python train.py --num_hidden_layers=13 --hidden_size=448 --num_attention_heads=7 --num_key_value_heads=1 --head_dim=64 --intermediate_size=1216 --vocab_size=19763 --hidden_act="swiglu" --norm="rmsnorm" --norm_place="pre" --norm_eps=1e-05 --positions="rope" --rope_theta=10000.0 --rope_fraction=1.0 --qk_norm=false --attn_scale=0.125 --bias="none" --tie_word_embeddings=false --parallel_block=false --init="trunc" --init_std_qkv=0.0371 --init_std_o=0.00728 --init_std_up=0.0371 --init_std_down=0.00442 --optimizer="adamw" --learning_rate=0.00164 --beta1=0.9 --beta2=0.99 --weight_decay=0.15 --lr_head=0.00723 --warmup_steps=264 --schedule="wsd" --decay_fraction=0.694 --decay_shape="pow" --final_lr_fraction=0.1 --batch_tokens=262144 --max_seq_len=1024 --doc_mask=true --train_tokens=829900000 --max_steps=3166 --dataset="wikipedia_en"
Each number is 128 + 32 x the weight over its row's rms, rounded and kept within 0 to 255. Layers, rows and columns count from 0. Numbers have three digits each. The size before them is the row's rms in percent of the matrix's.

# gate: layer 9 MLP gate, 1216x448, rms 0.0487, rows 955-1021, columns 192-255
# up: layer 9 MLP up, 1216x448, rms 0.0489, rows 955-1021, columns 192-255
# down: layer 9 MLP down (transposed), 1216x448, rms 0.0413, rows 955-1020, columns 192-255
gate955 097:097110152085140134095094128118104139093127109159125132117161159149080128131137134097145172105102104161118125066083121102064102183124049130106074180112156071119129158084122056125135127139105136
up955 099:091167198142123099109118141145133215132087137170110099141119170136096140141161117085142155093098114142186153097065117168211192057110150136109140108124128146108130120149114172156109137119123141
down955 099:075149194069088108085103157051117085186144112130135133152163153116139106160124127132114152139168162115080147122139106090172148114123122098168090137180101106081134128162100079094110148102128131
gate956 100:092126109162162157099143132124161126084068098142125107077097157168170156150156117125144056176079085176185140112174076155165189145126120144162141158094142178138130154121153112111093145061118225
up956 097:135149133143137115092151121157154139155159080141118153127136103108101129171134099127139136124186121077145144120111094162079118151130139123122081102113079107089093103154156143141110124165129137
down956 101:086107105130151158087167131088124109147142176174041141109197165142131107097097083147086122133163182097162111189166138101138146145053135120098135161196158113136162188113118170069127084101158181
gate957 089:160151095174197155162127165163119065116160129105160157090123146120114171168189065073144177181086121105142132058121158084128167111126066086159117146110124157092090160118135095090075122156112127
up957 099:119178114128093210163148144143102120093131118173126088147097111159152090124136130123106151186107085095161167102172146120077132112059155176123107100105149117137117139101151146142153102147135150
down957 095:163101072134141122152152141046124118129126155174114111098099116116105135101140144126149115119088113091159108146110143181100163137139128094164089131080088085120055151201127098141131075134076071
gate958 102:115099112124150119165113125140129135111141137079147074129165135088116159103119059098128089145107161148104086119114066141161104161157088140146160097141107163135126128182063165083116173129103128
up958 098:159159159133174137103147101072168050180113152091157165131096084173161114104114085131112167091209107175113128158155152148110091128084110154144103094146100097130162131073110102124099064138073178
down958 100:126142119194140116094122140084127148181079129147192164137125147132111133119134186133127130142116142122119123111133115142102123121143113106126149132089196123173110179056125110196142166106135153
gate959 101:171190128136141174156125123122131109079126082121087150093098132159105111112125096148123110106098094174113182145161136179119066150110069078145155124107117154166118097182167140151142128155109156
up959 100:088132081125103168099133124155083162130092147158098121054110190133141130143128083130193093177133191069188154104125151114137197168108072161142084119103108094184154124109131201132117145133137081
down959 098:188119121162107151124208143097108112064078134142123116123130104096144183141096102140149100138109122107117128090157186099108201155106082135126162143183121150123167127115104091173100148124136102
gate960 094:137126144059136139148115141099148134128125073114114161146075104117091114127111142106166127102140109176137182130142125154181207088112096101123102198147081100173107110183109104123183124144165141
up960 096:105123142129147185125135122225146185149115131198100157103102150110124103116111120069127150119148099112091104097136100089097105118210176163114105107122168164177109108110150118112159163144140145
down960 097:144117105106180131113132152118122104142114117166045136110158075157158131131119080091186099097051149124126111076136122097098161159108157133117173164148097086075176064126036059139144169172113066
gate961 098:109142112119150126110103109130115137087110040124096157135109136146145147129148093159178159118123072076100098120149125102196162098163172130189148197111041188102110074149160116155129163167163121
up961 095:152130174100151112114132156162119170139151077184081076108103148093166151114204152104106135123121177190123127150109123153136118136084158106131097109191114151137150118128198127128134122157185165
down961 097:141135136048138156122149138129102113147089213133144125128169127149129126080103089075177115132202104110182120175166184123122119147073137181169111150131133149169083090107147135162103116080125119
gate962 097:081093197123117150098131093136107126136137111097061068133170095127129120134094103130101149122096156142189096112104116128124087131166097134170163085137127113127146133067131143166114099138149122
up962 102:118134142104131170122174079157091134107127107139165129129115149177203095132136125115073135155147111160070114144085128082151107140134102147108061103106115174150122070121125156143094063125153137
down962 102:108166147121137157145213073116080117100124150101154137133132152122185067128165115146078121165115175112124163146112110176131154142145101124135137094183111168192195137169088133188135033101091187
gate963 096:073127100112111177079112105183097097144107152106156107129166109112125122083104190114138147128063068111106176165106119165056115142174174158150165236122110131120135137141136062131064143125134129
up963 098:218197079134138107132122102097152176120109143098172149127114120124199105127131112086088128073098083108159049154142156109107109149155131095165183127051163092144141114154168141149100157174153152
down963 098:111139125181151153091172122067102157176059126114095162100130161108171126109130128109132067081164106149213157158097174156156161151174151149113084160133098104148114121135134131126131121122152148
gate964 107:072177190107190128095158128142118154105142114131156126116140093112173117081128121098177146145078139089150107060166086138128099090139135148118120175061109089154135119110181138172110140140181142
up964 102:071110112152131165142141080137141159088185084072165129143094063092135121161150141115104172118120166097079103075174086106111162171139101081124129136127081141127183129121120101130128097190160114
down964 105:139144152105132150157143063193138130101173146108153080162137087164095173143091104132155113168112117098114130056144158131107120068093157146154119082131098204125203138161153068113122146145138172
gate965 101:057130136158200134108156123153100123145152091110152175103091097130172139152205120164116131082086135088158101089134124145154142125090149214127125121127118134136113104075164134084143153104132083
up965 097:083167154116177089103106125129100071131091101103046123140110100131133202190105140125166145153120117118138098145135166128106137140124130091096155139115080130180113119111104134126184121128139177
down965 097:110071155083115150145079121129140073128140090096190124082105095127082100121099131087152176124102090153139155069111139137086076188072165118158175157111142105088143205111170118165168156126148170
gate966 095:162155148093127094072187126149142123126069093111083125101118120125141146141160120126202118190091125132148135124095106147137156106140115149124163065244073114090097094097179151116117091108133124
up966 091:102153111113134116135135134106145147163162113174136150137120178169134108165167066185114155087122093126163141099179054132123144103123134083174122088147059086087157160139145122124090092121158113
down966 096:185156111149179115089153114177113108115166113126183216156091128142135138080073099139140093150157127147135143152151116086124119173152105124157158136202146165163123182198128124170186149152100137
gate967 100:121112150111170100128164109158127196149234105175164172061127101153116121119063160100098166110091143145101192125105135106163088129120189154146123144157112139200116151163105187089108158177144074
up967 100:146114108138090165119118103080165099121136105098117069124086097115155177141139183160064196140144146116130146179138163149149073115132134139064135138148109158104082167166170167129110177154119152
down967 100:108118105137113090148093165143154151119168188105144129146137165064138136134096161102169183096136159119072138209158167129122188125133135105074108191126150107135106076117125088135190116141091094
gate968 100:114198130123135089154128159150152064182123113083151123087090138183058091116167120152163060128090146169104118165138095104168136130138075151115131126123122158087110155121114190141189119168115079
up968 098:156118111145105138145150165133136101125115070121107103076188077136186040102108117160122151146162156105179114099125183135140082104123184026219190133082147173121145155157098120096096144118156155
down968 103:171134118138155183158125149139127093121156146016090145155081155147118123113103153135139137147110130102120144124085114123128152112106155131102122099097043123053129185088143089061127130109153153
gate969 095:127157130183110159143136110135137101064170145135106100117090144191123110126181071124133138129113141208109117141154160106164090106119168102081126170128101148139167124132102060076186138111212111
up969 099:142118194172073117120152133145127123116093130129185119136070121082099125111171093132151097180110129131116146148103112098121189092177127195120110124117101152197158125105139217136166106141104158
down969 101:119129126130153147091120134169089143176150076127128080127132122121107133105155108124102139103135106156144101117129140143109142128177124069156081148124081168097103141115141171144200067144107185
gate970 110:104159147097099118127142109138108115106154109131116181093113180084132161070129137126131157092088093127128106065142142129164103143086127114077155127086128141105144150134112122136066144158134116
up970 103:092118099134136130186101165113110147125147088124131092108115142067142101056128153071084137138133200147104137090136182109175107103157118163071119142128131081165131100103186161139192150187154123
down970 104:142108146120164070175059152120093117105082081117151128083154051139177152075140129150148087122150147148091122150115165092147060141154201090157151089147102137122164098087147137140185128141093130
gate971 105:108206164142132101109107149203153171181139120109138078113153090099082084110082132117153065110161122115141123099159106166149074114128099098103127114091185078130126169152074126098129130145134143
up971 101:103179132079072105151119128158124159070160098130088115122115107151115148180092081147187131128113159156141039099098155161091107118150109102086090123126129131108166119081139118130055097072166104
down971 104:117084133059152099098122116148147072150124122132153115144078110165036132146086153131132111177091102108166162125138104141122105085102109122114130095162144144097160181133108175146134066135126083
gate972 106:163126092093174058147107092189143137124086135166126119132190172180106064129132166129174110130106126086150105165084115104124187114151079059099142109137118081099130121128163137124091120053118137
up972 102:122073107131121145093095105125138119141125074175119105180119121141106113128134185122140118140113181135117129091113161134134135161201160133143150100145124112132083144069150136131096138071163198
down972 103:210117161144138148106161172146152119122178141142133102188181093135125063116128125116095072126185178105116155140134141189160114135111100147171067150090130151146161137118129125138113107166151177
gate973 107:101142145102147090170134068149160109158131165148184187141081128107141085130130105173130114138093055126040121121144127123149113145171120146116155155040134159139156123154121103100094104142149138
up973 099:177136129121094126123159127130150157154167108130117159135104095056139169172119059102101118076118122105239135153123182096127095077118133100123120087073122103114082120154059094061138153160140153
down973 102:164106105128111139149179140122156124097140108183139109146052115104112137178143146104128134061107152106155134132061169175161159194128145071100104143176159179151127125168141119085144147111126108
gate974 099:128142143113095115173166124166200171091179142145159153111076107151123063142129121095114138085151170182111128138111150154147148113225128086088088149130162130109148169171186135152144118162138106
up974 107:192106045108173055149111141099145162126145127136127148119173163082124182157126096139188115136094118130194113065102121052165132125076114076149102152099162115155131137121102080100081115173099180
down974 104:128076125183195109127111156169087185121137102173084104124146144085108143136129116133146105106162111106124118080105096093160089121140146124145131100138151125142113056152097104025092154131083086
gate975 094:137173112111149118146167149173110118071099066144148110112126125142093152111106129102189070183171114096152105054152150110153108146099107130089097127104121087100205174144127137144065116131147165
up975 101:104167150075173147137131107185054149106082125132137111147069163131134135116163182151087150051122117144154165131059093121101090078103121098137161153123114151119159104182087127085097131094088103
down975 102:122100137059077071097130117120132112096174078140129124129088074139141144161151107122093115145114112125127179147118105156143139166094152165071154111135105112124155104137067128125146138121183107
gate976 091:153164123153170192199097159152128161118160135087139151148170111138071155104157144103150157101075147127106113070094075073133124100115130163096154143051193117141161100069198117114104146095121115
up976 098:185085053119110144116112113175142101141097127117094102159119124142115126083123137167106146137108169080103145146148128134138089106109119068116144135141137096143191109095153096162143107153134162
down976 098:138134116173084096098124093046135138140096148108115084148100155151133114141142119157105145112156139107138130116110158137147086101104134154151081091100128156132131055186095070090156144132119064
gate977 105:111109174149135139112058099113088136099103122187171187105136119092115129120126121131076133115163144146170097122105157131144147129106134145217145138131191092137142160119153137150082146119140152
up977 097:134180140168081153187132175082086149147147154127145134083118157147179132103145120088163177144207139120130104146190127150109082140156122147098138121185085122154169130169131102100137109147151126
down977 098:132116100031083141130115128117093146135225164117109136112138147137157119134083144119147145152152093126090130128168100095121149082156091071132201148193156121127110150135092131153118192125103179
gate978 095:148171102172129116119095126182124105121143082091147141177162129092105114124157103162108118145060068083194145166124140192146072115153089132155101122052121147158165111127183133151123126165154173
up978 094:140120133107116066102143101077151117159101192082129150119166159098226128116119082121152181110252152136138110138147146094129151130133133148106079132174170150101105129167108101156103113153166100
down978 097:131107095114149156130103126130160116122132073155136085034187099144130130148149201122199047189135071178140134092122125168191111118175092159105070095104161119111111112122211131107114176082152088
gate979 094:135118084144113127099178130158117109155129134123145130187096136081059088106127103131162163062112094079147147151115137121110043144090103119205139167117146094110108153160112091094090207125168095
up979 101:072118145120102181151117129118054092143118110087131163123132133104093141093128111151124152128157074083125169168025144164088185117059138126178080149158162133203154103139079107098099134104125122
down979 095:085122070149131137125117087108126097075172157071115182103111115189113105089191106185166130126107058118115125099087184151115149101106100111155129128131141095182145110095094166117118160116147125
gate980 101:130148117155164127074128130084161128136127135159153128171142161166041119088177117125098167113103175138071143205197072129077183122109128100144141136029114151108054203147182117088117153104150063
up980 102:168155128105191117054081166149158124112116125115084155125124059122193121101095173138092146117120146145194125110082158119094105164122113127143130140102182143056125157079108160130096098180161152
down980 096:170092077147155164052115093205126146115180068144120067164137141104123188131100173128131157102213078116138174141131179094055164164165166114130139087140101166179117091179100144154129155082126156
gate981 100:141115166135140157156131110158146163105112130134091121149158078126093114115077166130143115147177149071146125163184105094140131152127239150140102192136116153152105106101128089102097117089149131
up981 102:122154158163097086133135124126158111093117122102155099170207151109098114117144142127098143164073109150158070167193130081145101108110137103152159076130191104100156175110124107083137117127140141
down981 103:175154066105090115150122169110149058175100119112177113185180190111119138126173139147139121160087139112193120158100134120125149125135145109115126067150132128127178141088120099149120103113139199
gate982 108:100092162105092088159178070148139148103123169082133072162180118142163143173125105098212125098088113159139087142107118088105117152145148142147088148172122141087103169128116080112081178105149105
up982 111:151150099163111094137137020113141125200135098146185112119081123094069160140128113104116058130084191116160146126215133159146126089083117148129180072127083150088144181141157139120156189178158115
down982 110:070156104131080115040125085136115178182166131065145134145127103174163129114128179220125121154105146140146131144161127102091159112120097142116120126129073114110142121134177163138082083182115119
gate983 101:075165209119075122080176107113154131097101130144181110152114114153171200118124076147097177133125070103084078127097127114179107119131103154137126117173164114154129106115165053102101136140112139
up983 109:139076134129126093102090148102145189131177108087181116174191126094171109139118107095149179116181154117096107124046107080112121144184026144153136194125135099130137096157090138131127149143093175
down983 104:104101089121120097149190081121114129167084140168105107130133091090161085129191114150139111086141176099055147138133115103131103144141131165139137153153093078136161162126082128111154114132208095
gate984 091:091124115084089155113149093181153165137102098110126143089146156092169127138164092138122113120109138137085150112139159105073158145089176105123178076147154148107141172141158060131143132197088166
up984 093:122127084140113157124157120198085150134169143149155104108146162156134123126160182113086120118133111131155117102137133140136203110197138145160144140096132100157099167088138109103107154189121139
down984 094:189146109158125135137156143171143118076167132147144079098110169155130142079087162124112065124097126166124131104147120069154125090111108070152172136089128128119127110126130046167129089144126184
gate985 105:065057088135089163112152091154156167095112098193139135086154118153105115167157109089146117099132148099095170120068129101153112115176117135126108188095108050097173130092165084106077120139077165
up985 105:069125167095118144105112134144144125166164118124103151151104115102125112114118108093170173085104117126133129135127125116113092119140121068088108178083117148094096117115088189141149079204153169
down985 106:099159113151143139154093138076064144189136148095069163142120143167151107078065133157091131147097127081090103176135163145120108114126113109110097147125124148062145130121075130156110201107111092
gate986 100:133139141168193132033112083155129139134152161083134151137127103119083077150133123134112130172105113058103132151075129094136131151170098153125136165116116036145164188114127079109064126101123128
up986 115:127178071147156124081120093187094137120160155143112114112103209060125094092143104123139155149117126090136165109120126157157187134149129221101109099111137084139130118159133110117126127165113168
down986 110:130168112112142145095118064118110130111085116161128124095126141138186086142099111060120172198115146089187136144155103163193124084172108145124181123114107169137093140155130097131111102121107170
gate987 095:097123110138148155110083092094118174153166148155121150121178100106133131176126100159087126161114136103105116150146125094130139135128060099134127179105103123123112212138088103109095131090108133
up987 095:112064093134116127104129132139103109140202147109133176117150134129147116141131054156155128153122189086090102110122123189130171200142113136174155084140121142143089131085140129121105128163134172
down987 092:093155108085157174116094181156122178178152125157112126108181112142120179085067170126125134232140150160137100153129124126144138142106131123054138089112071086133136199080150131027101126172181180
gate988 103:179160104182169165053130070164126108133165175161183149106082139180121171167092108147153114175079112128123167127112124135127165149139054192108131197163141113130096099081122137103096192095162102
up988 103:156148174152126088170103184143141118137132132120160164076152165102105178106096142096110130214129099104136160099106075116153137119153124137123130169138144085159136138195109154122115115125163147
down988 105:117138130186167084139131086168097129137110114161132157083075145089128122127144148149112138156122131155127137050189167141063179142131092212136106158093158192185158165156096149068149145088134148
gate989 106:081111135157143144124103126125146084166137046091114111085072148176027062131172159093136103190056103153100125103081127154121110164140116141169163074122127051159100142132170158107105185073104112
up989 105:164100141137153130097157141066131127162103095102160131148166151140125115054133068150087168151159118138170153117128174182123142129120134105137146134115076220088127092148112114145099093147085085
down989 108:146121135099052128139110181099124152122090154117148065217146150123115121133209107123134113180167130177191132122170146116143133128185230138117101087119158073121114096124081100205135159081048150
gate990 103:143157143142108104160079101122110056064103140112083131124150158093090138134119164130153113149102086070125149136139092119141165089111134114186190100116099131157133101087096095124113104127174170
up990 104:159114101173122076139155029099117131109127175118163166167193154141149124142157091129143139149097140103149068122199096136152113208117103162141170167119114110115136085111129129155127133090106095
down990 105:119107090120106175148084113136091097109170150143144126109153098104096094123178090150053169116161073138136145077117151159145108119141167103153123130079140170079151129107176082064113096087122141
gate991 085:105134163164124113121108172153110116109169115079196109101214121126080107077113116165148119138134131175057061141124060076152160108119116146163144197167155129112162203153097080150123115091120100
up991 110:102170087084116125141142121098138089132171076070131156118108106138134108149157130179072138106162124132114151111119149133189169097149168148116147123152119137128159135188047110138144096109169191
down991 095:165212113164084081081174122112137125127164094164117148088049157148160146118062140212106126155138102114195147145141110107108136131152165120088119098135150113175103144128109117145148111162142159
gate992 103:104111135191137116185106141167124129148129097121090087108079081046188126111161081099098101117092089117081109106087112061140102173132139113103157134170118113118157097087207097121143117155160168
up992 102:109171167150084129181157078097074156139116090147132112135123077119161133105147094175128155131171163102147126147116076132092161068124108153068098065107149142154134145121149115208154132092152107
down992 100:130144110143120058108129177128121134056137092080144181141095074165123113094184083156075142136100163140139172103115143073158160127163094155131159136117145162095159227105131125084089144100157186
gate993 103:141121070130184167087127131180135134097091157133112138130143098186167078167136179112106142136144124124119182195058049106091104142115146178156146094172120090158091157217127113108104110111094080
up993 104:073128101122141081094072132113090139111098150148090110148129113133181112077155171141089105180128098114150080132144133161087073128116119161170175064146162159064162143130126159140119157104117117
down993 102:157096164171141118122137158121154156148103117140077166136159134123104106158100119095135055143126103153109084168161123127136083165162131095144087157148119159167107088096143168127122114123127109
gate994 096:138131071148151108095154118088128207106084132160144141159167175155136155149138086092139138132132154158096080078083148159127135174094038119111101137102161101107127117131119172113103113113105134
up994 099:104100111098109117086136089169151166050146137081113151106124096098181159111203126124161140139139129176128140171117127156081098172182121125128109172171156219163183084170130112126079122136136129
down994 093:154196111202125111123092156173164148125093122129101187117153115134170129087113171125171116130077197154042161117046131119160119124143080071087071150111129121141135088109175115184155140090158143
gate995 097:146131107104206096084088158153163210092156119107113122177138114160117132126135091100092120082067089167113136104074142121076126156129105065112099142068088100091144141210124113154159114130181093
up995 099:161112099151105147077169088161132077172151132122135063128095149132139145098157051137118118139094071082146143128074146072148140123106134099168144120131178116118139120136096175122103129145124123
down995 101:128120146077134111146125049094147109142109105088153106055092095060079172105130111133063104139127102134168118147145117154176119154185142077131157152134115161185159046126113100167067170084066100
gate996 098:133167141196100156132151155125050088135145098169132155156157128092061174113140133118185087101160133142111101177090159158153128143134137129106113162123092078145141165144215091091070189124118127
up996 106:163111097121095092055132121152126157117048102168087138136081142150053151153104191124080087112126128130178120061137142141116147128084114110085156121140147139137091150146165117106113136067162181
down996 105:141071135141113149150162124093144209152081173072108151154109154131119055106111117174171177154127099134151122145153144121096139084154183132083145147101161150120081115149109131159136148131172145
gate997 094:076150188124152168101150149104115106146193126131070119140107167096161129124101087065163101133112147125179148130172136091087157121143059159140112173172120103133170137154154112123085153162164054
up997 099:125141075119164124116138115144146055136135102200073108140094125144222102096141074132150160156110126097169144114138164178152145143117125114089150148084084155164126133145140113130125123054082096
down997 102:125131070149134056114155114162124108120140152128098098126157118165174087088124132105094144106140102095127139091106153160106157156133078104177115159099180129115093121133101092089163144140152090
gate998 100:123104113133154092200099145108115143120163156117195086155135125107095106122152136120101154158105146142112158094117099094143072077107160086095127171132113097145161154166136123124096164126099178
up998 100:132142084120101112125115099134122171065124073146109158156138154066138157071146165118130157094100107082075077070144097104105069141125100157151119107168140137194123122207143139104149098086147115
down998 100:083139119149114163101118149149124100104110085144215117142116159195173141190099138118079145091123143153131135117150105129175150152155118108118098127150084134098087162141190167037159122177135142
gate999 107:107092156147147147125111114151108166131177129094113099132205143160181106204116154124083117087151200086158138178089052109140105155130078100112137137125099116058112113123137130092134131115145129
up999 102:157147196147113097151109123127107132136126136106136142171153147126131152127105086171116160081144179118143145123102078222085163217086118076086102143070131168153061041165116204119181133112138067
down999 093:178158158149087154097094135187124156129104149098133112192135091133166072115140170154127065093123176117133167124104045163068054091082145101096119141097119150101139118110123125059083154060120054
gate1000 103:084054169186144157170136138129193140132135102088127113087203136133123145111136146128139069110089143134173151114137096163107162081083110194147101134102067099103108152066132140085096163090142059
up1000 103:117058171087127174161144081136098079141137107162114070127112160099147116120121172123124124181172119173079145097107077081125110110082139171133116145114128156145096111127106108144138116095116162
down1000 098:136146162204133174143091137148126105105106138118136094153108127116148150103109147107118175150142128088112142131079116118150117019149142156136117078114148078115174159084134108108151094117136163
gate1001 109:122122127106101104147186111119151167094142132100137151105139113126104090106139140084186152152141112155120119090126059145174159136133156126169156167104177067138171203089163123113074075181065096
up1001 107:183053161124146134095125124096133134153155134103124139154165175118070103112158170083122123202080172110128122181153136128136122116128149126159115084140136089171075151119169081134071148128124122
down1001 105:166108165120105096128174123118135136090122093132133151106178197136158118212122129190138131160099108104147074122195080179107135186147141085153131119174110079175161145102135125204121073094063146
gate1002 098:081115149107153144142147111167170131069158113104167138126154103114118142131145111131134115090127150166130120135099145061099135172162104056110134122098128117104161113145156113104078155175136048
up1002 099:100033103079096114112106132098158152148126140118134111082175118133170110102094126175112131154093171119116033106184101110085194132115084166071160087130105093153174098107146176169126142123164158
down1002 104:151080168166002068136161164103150162147122146150099150120175139152117088124113170081104113165101155101107101125166117106127111160123099097113091138111148178130117137145112179090100088141064124
gate1003 099:163080132120113158160141083136129135108111139134094086139117095118134164106098138124152130115126197157160159158076088111083142119132122050101139224106151143111113112122080187108111100127088100
up1003 101:124136146150177186120105165146147133191155056176114109129137093136122205131112115121148136087103141094110127130110049152136096151130111190106057155139102167119150082113170110126182105137186111
down1003 100:106137176120107135146171158111068138123116156077192144137099159113083136101107185093127125066129100075100108109062157174106155098125089164190133138122137101085109171113066092127121130126132170
gate1004 100:072080136172112131157141073114130132088137070067109077080132108094096057098166153129105097091112097149068113127131107120142113203118176156116114157150106133103158101170113167029093143136136148
up1004 101:234202095186189189080165154151111096115140135117152173170165135115152141082141143119123155075122164089131094111124163140106063075145042123106086143057147172152117125137166081150085120126194097
down1004 095:130186180080090110081147161156107132103127141149125177105152183119113128120104125113141097139146136169141167094106113091056151121145118056165193122150134130135117133163117108141078141142119129
gate1005 103:145140107174050131101144177147116123104144172160135104164121148121142087185157110131120146097094171158159151160085123036158174111117100145059089104133157076082140049053147126140112158137132125
up1005 100:127180065156110060142172167137158175144122108169137158143136094139076162062127101147103174093114189087080111098111098117132076175136151097057097168158129124156084094101142188128151118109097099
down1005 103:093121155112132172074162136120118081102108088144099149109106100135128145150100162145100060128078100125130050084107093134136168133143171149099133125086124134112142122140111192176128108150071138
gate1006 105:083142208160176119169161208100157155102138128133110112142128105146158048128078145112099082193105067136092188067156134142128127116121135104151108223114105150122133107134113188114118111165066108
up1006 103:120090139121165102123132112116102122096175111085143147060119091129166221099114090129136148143105154124145180097157119132165132156130114149177090220129119094119110120152094130073128147093120138
down1006 108:100090132170067117154137111112082135107182088175106062179205101145104150114109149160138139119096095106131113130106120102127153094105092156105115151080132091109141130128138146075136166151169136
gate1007 106:099146153137126113189131183121215184109208139160123113125168139068133148154111123074117082138096097131142085165156117100078065151161075113105169175061070142117145155139111158119126113089140170
up1007 103:135062098124112120131128143156153141091133129139141142187099153075185172131186175107112130112132141165136109142142157213116092114180109097088125188185119133096182125073052138159119076106205104
down1007 103:140168155103166114115185112113099131147156114108124088185136125122153140086107164094123120097108097086093089192061099137078122165107125110120084143167106163119137095136126122149139160144166120
gate1008 112:141121190144096188117129138107077120108170131080140164161091131126167142158100151139168152146115094103152139105082142132140106150128095112160161136079145133084093120096175168104120174125137110
up1008 104:108146143126122179135132168079135129227152153075170165160108029173140097124130175156166140138133119117139143163112143151075131121158095089103185131165156108153112158121115086136152107128087152
down1008 105:104166157146115126151130147120151061113162135202183104075091132061137105096109128090131109101134124110129067127127102071114145107121106148148163127108149152132108083125181052142084116123087107
gate1009 092:047148137116169154127109122117138112153114079128105063172139126151141144102188180116168140100107130113093182204136093116147156108101130105145109124102141207127125104129070145127178150121143158
up1009 089:171140119130129139138101148127155165088135107104114122117162160164075138148145148122090079087131192153180195181148157125161124034145109098137101134141097056179134118183124148113122098066101166
down1009 092:190174134075151077116247099158094151139156157082105137173127113124126100114103114148112147156139123059092109156124101143119127179140047155132180128122123109130106108092109136132094114147134080
gate1010 095:155133143167097227118115110193112150091129107112088166105123098128070134124122154030125165123119168196191148151158142117102127114164135114120120179143102108116115088090154096075116102126184125
up1010 099:095117151116101162075182153125084124106125156121108093099132128172137086098130071155120037188090166103138118077164122100159099117101099065099108132113124103127116123116112132142124170106112107
down1010 096:139133158191143118142122138121144107093099129105180110070177180140165113136131091143112152124088129202151155109147109117180135096131170166137125124158077063147126187092148120145105130079126115
gate1011 105:156116198124098133154118098134092089148068124111165084136142058085104073196131126120114143170134111090161118043181120138112106144133047100132131135153108110114145088154114131115146143156118029
up1011 100:122169177144138137126096100136141134156127106136139144102100084145098153182168137102085180103135100166116075100168140096128191127075107122195081116146151130099088129058174116210129163151124151
down1011 106:138135093086096098181115088152098169130097111134121103100068061125109122125168104138073170120126184098170114087125129125098149168162153120177180125107071155112150063156134143155190067125101045
gate1012 091:146134109181112142171126092109122114121083157162104142114150066174122089096197139065090172157172130170099137125172114117099104104093156128141169110145082101131107136125128069094111106097110123
up1012 089:105137113186114077137169099106080119121160185134115130130082103118101146133106088102193112168166105117155056090119121101120121128166078142138134135153136089101154127130156154068095093208099144
down1012 089:118085103146145127134088132100150156105100144126157081127164142141101151054072114106188114081119127106163119179174129195115138112127185138137128135096097149196130189138131130108158049145209142
gate1013 100:145148180148072120127189062175113114148110134113163099136161140117089158071107112164091122162111146084145163119103138131120148157157140152155096063173121106141123123141160091106109149161168103
up1013 098:124136128098149114137163095127100130159088164152103132146139139169151138177131114094176085107125197226077143087091139120095199128143184104177134070140085125093168141133102166116141065173164155
down1013 099:142079114155137104087143122138141133103093105134100142108157145142171102092152145102117149122159137156118117058106146113106188175123141127161160118102120158136185112151072067144181210126113158
gate1014 102:128181100089128135096125139121154130073176171087154104150140090168126115178108097112093180088104140049143098100165143166106167147113120097141169087115160155137108138161067125142118101188133131
up1014 098:116173152074168118136127141111115175126145128140139134177094157171115089156076086137091140139083059086144163142100118132152131090124093123129178096109118089107089158090104150152152142101196081
down1014 092:125139161058158082132108111126152129159117148093157091165106125156169137194134153077108123095142146103082143142113124101109126109141114116067089147190112154140139200142125183161216157134064036
gate1015 109:108071158134181156210145167072159076115140083105155110077149170191171052102137115166138070097117091164099139169106100144159093193118109170113099193090148141091175168131172114134115091140098152
up1015 104:058106172093117148104165142095105125112081105146139182140069088093137134150124151120191108103098118174175152142123170099138115132131167121140162145140150194106093112130126158188122129093174166
down1015 102:154175123187099124143081162123161079117150126093147126047110138148130121148139137175114120087211175114094121166162099060161132097103063155144126077116075074139157149148172090102135120026063129
gate1016 105:102089151121149097132203167112148194094084125134160082145168162164102099175098100086157148117079137127131060129112148160161095135113127155172111117130107109094113156069097130153158158125027113
up1016 100:153083090161127156181041077128157081194113106041130072130063128140119175142108147171142187135111084062083103112147079099140082120172074085107187124097126131080117094132128079153082144109156120
down1016 096:116114170137100084107190157120137204119099087135162126176158180132135112136158156136181073109165181179175181145149151145148072108093193159150136125123165093143108113083072107138136133150136064
gate1017 094:194067094076151151111143071124137171150144152153078075170151144124121124178110128190125124117156092176177130174107148185090115109131154142119142104153096135087113116072130151172177105114087061
up1017 092:116122115116125150124075094108123112012129127087138152141144160167135138125139099159163103104106078124150127126071138141153134148152105204137164073104145123121111156134129136149093107089140088
down1017 093:153145128188165150111217186136157149126143121166148151158132107100103126124106154128131120153124103097132110135131115133079125114127095157137161155135104138124171184179107133153114223125137149
gate1018 099:156165156110129049175144092152148137140113134152113166128128159088104121098074142130144096196084134143129067127142121125157139126127077075143159114127184215140101156169146097137054154125097121
up1018 095:163080172154074169145159105162101154096159115100143124104161130099110110099147131138103089106100127095134143136161146133054148129136142119114103123159106129108114084149136129131157112165138133
down1018 098:110117102096103157115079098110131117068190151129182156086127190131104101135136098081097121132111115148119051149166135078106129109118046181084176161100143091156079136096127108065142180161097136
gate1019 096:096182154159123087181148141117171142102132166114074076189085151104139141100108141110087120149166121090113170105158144074124160066165141160152070070113181125131167094188156162133109141154083137
up1019 096:142141164130132122146153186102136040098101171148116229118159119154143131132078113126096167046120121191149172156125179115088130160121084116150126160132141062109158154142193104140051101152147125
down1019 091:149188109134091162173116094163137159152140153124109118127179159138135107109120145206103121106113110161150168104120128071195108126145146161077104159117098233160150097194152127093152129090153154
gate1020 094:105132091140082136159125149078172091165131137152142104109096117157187075111121060060145129121169094133053147122115069119141115125145160091119130151147146146063100175128111107131126176136089094
up1020 111:151104191159074147122115105114140150145137096090132122195117137165138090147104122144108119140063176093077147089121148131132112136191080101088105114108171158128138085166118066096133131120154157
down1020 104:133067113215083156097068050075143112131143095124131074179063120111092128135134133130134116128114149133070085069115097130160118144082114132087176141089113136105161168104166113055137147148213076
gate1021 102:142084144162154109135119122160138091153114106150129138127156140146121160154129096116111133128118173064156069142111131088113181127133095140171148153114135089136151123082134172104072129147138099
up1021 106:135115157118153084143141110126154159115137089144149118144145093120140181096170097189088112128138108097118132120089151098100157092118142215093141116113179115155092150125125148161130136126119154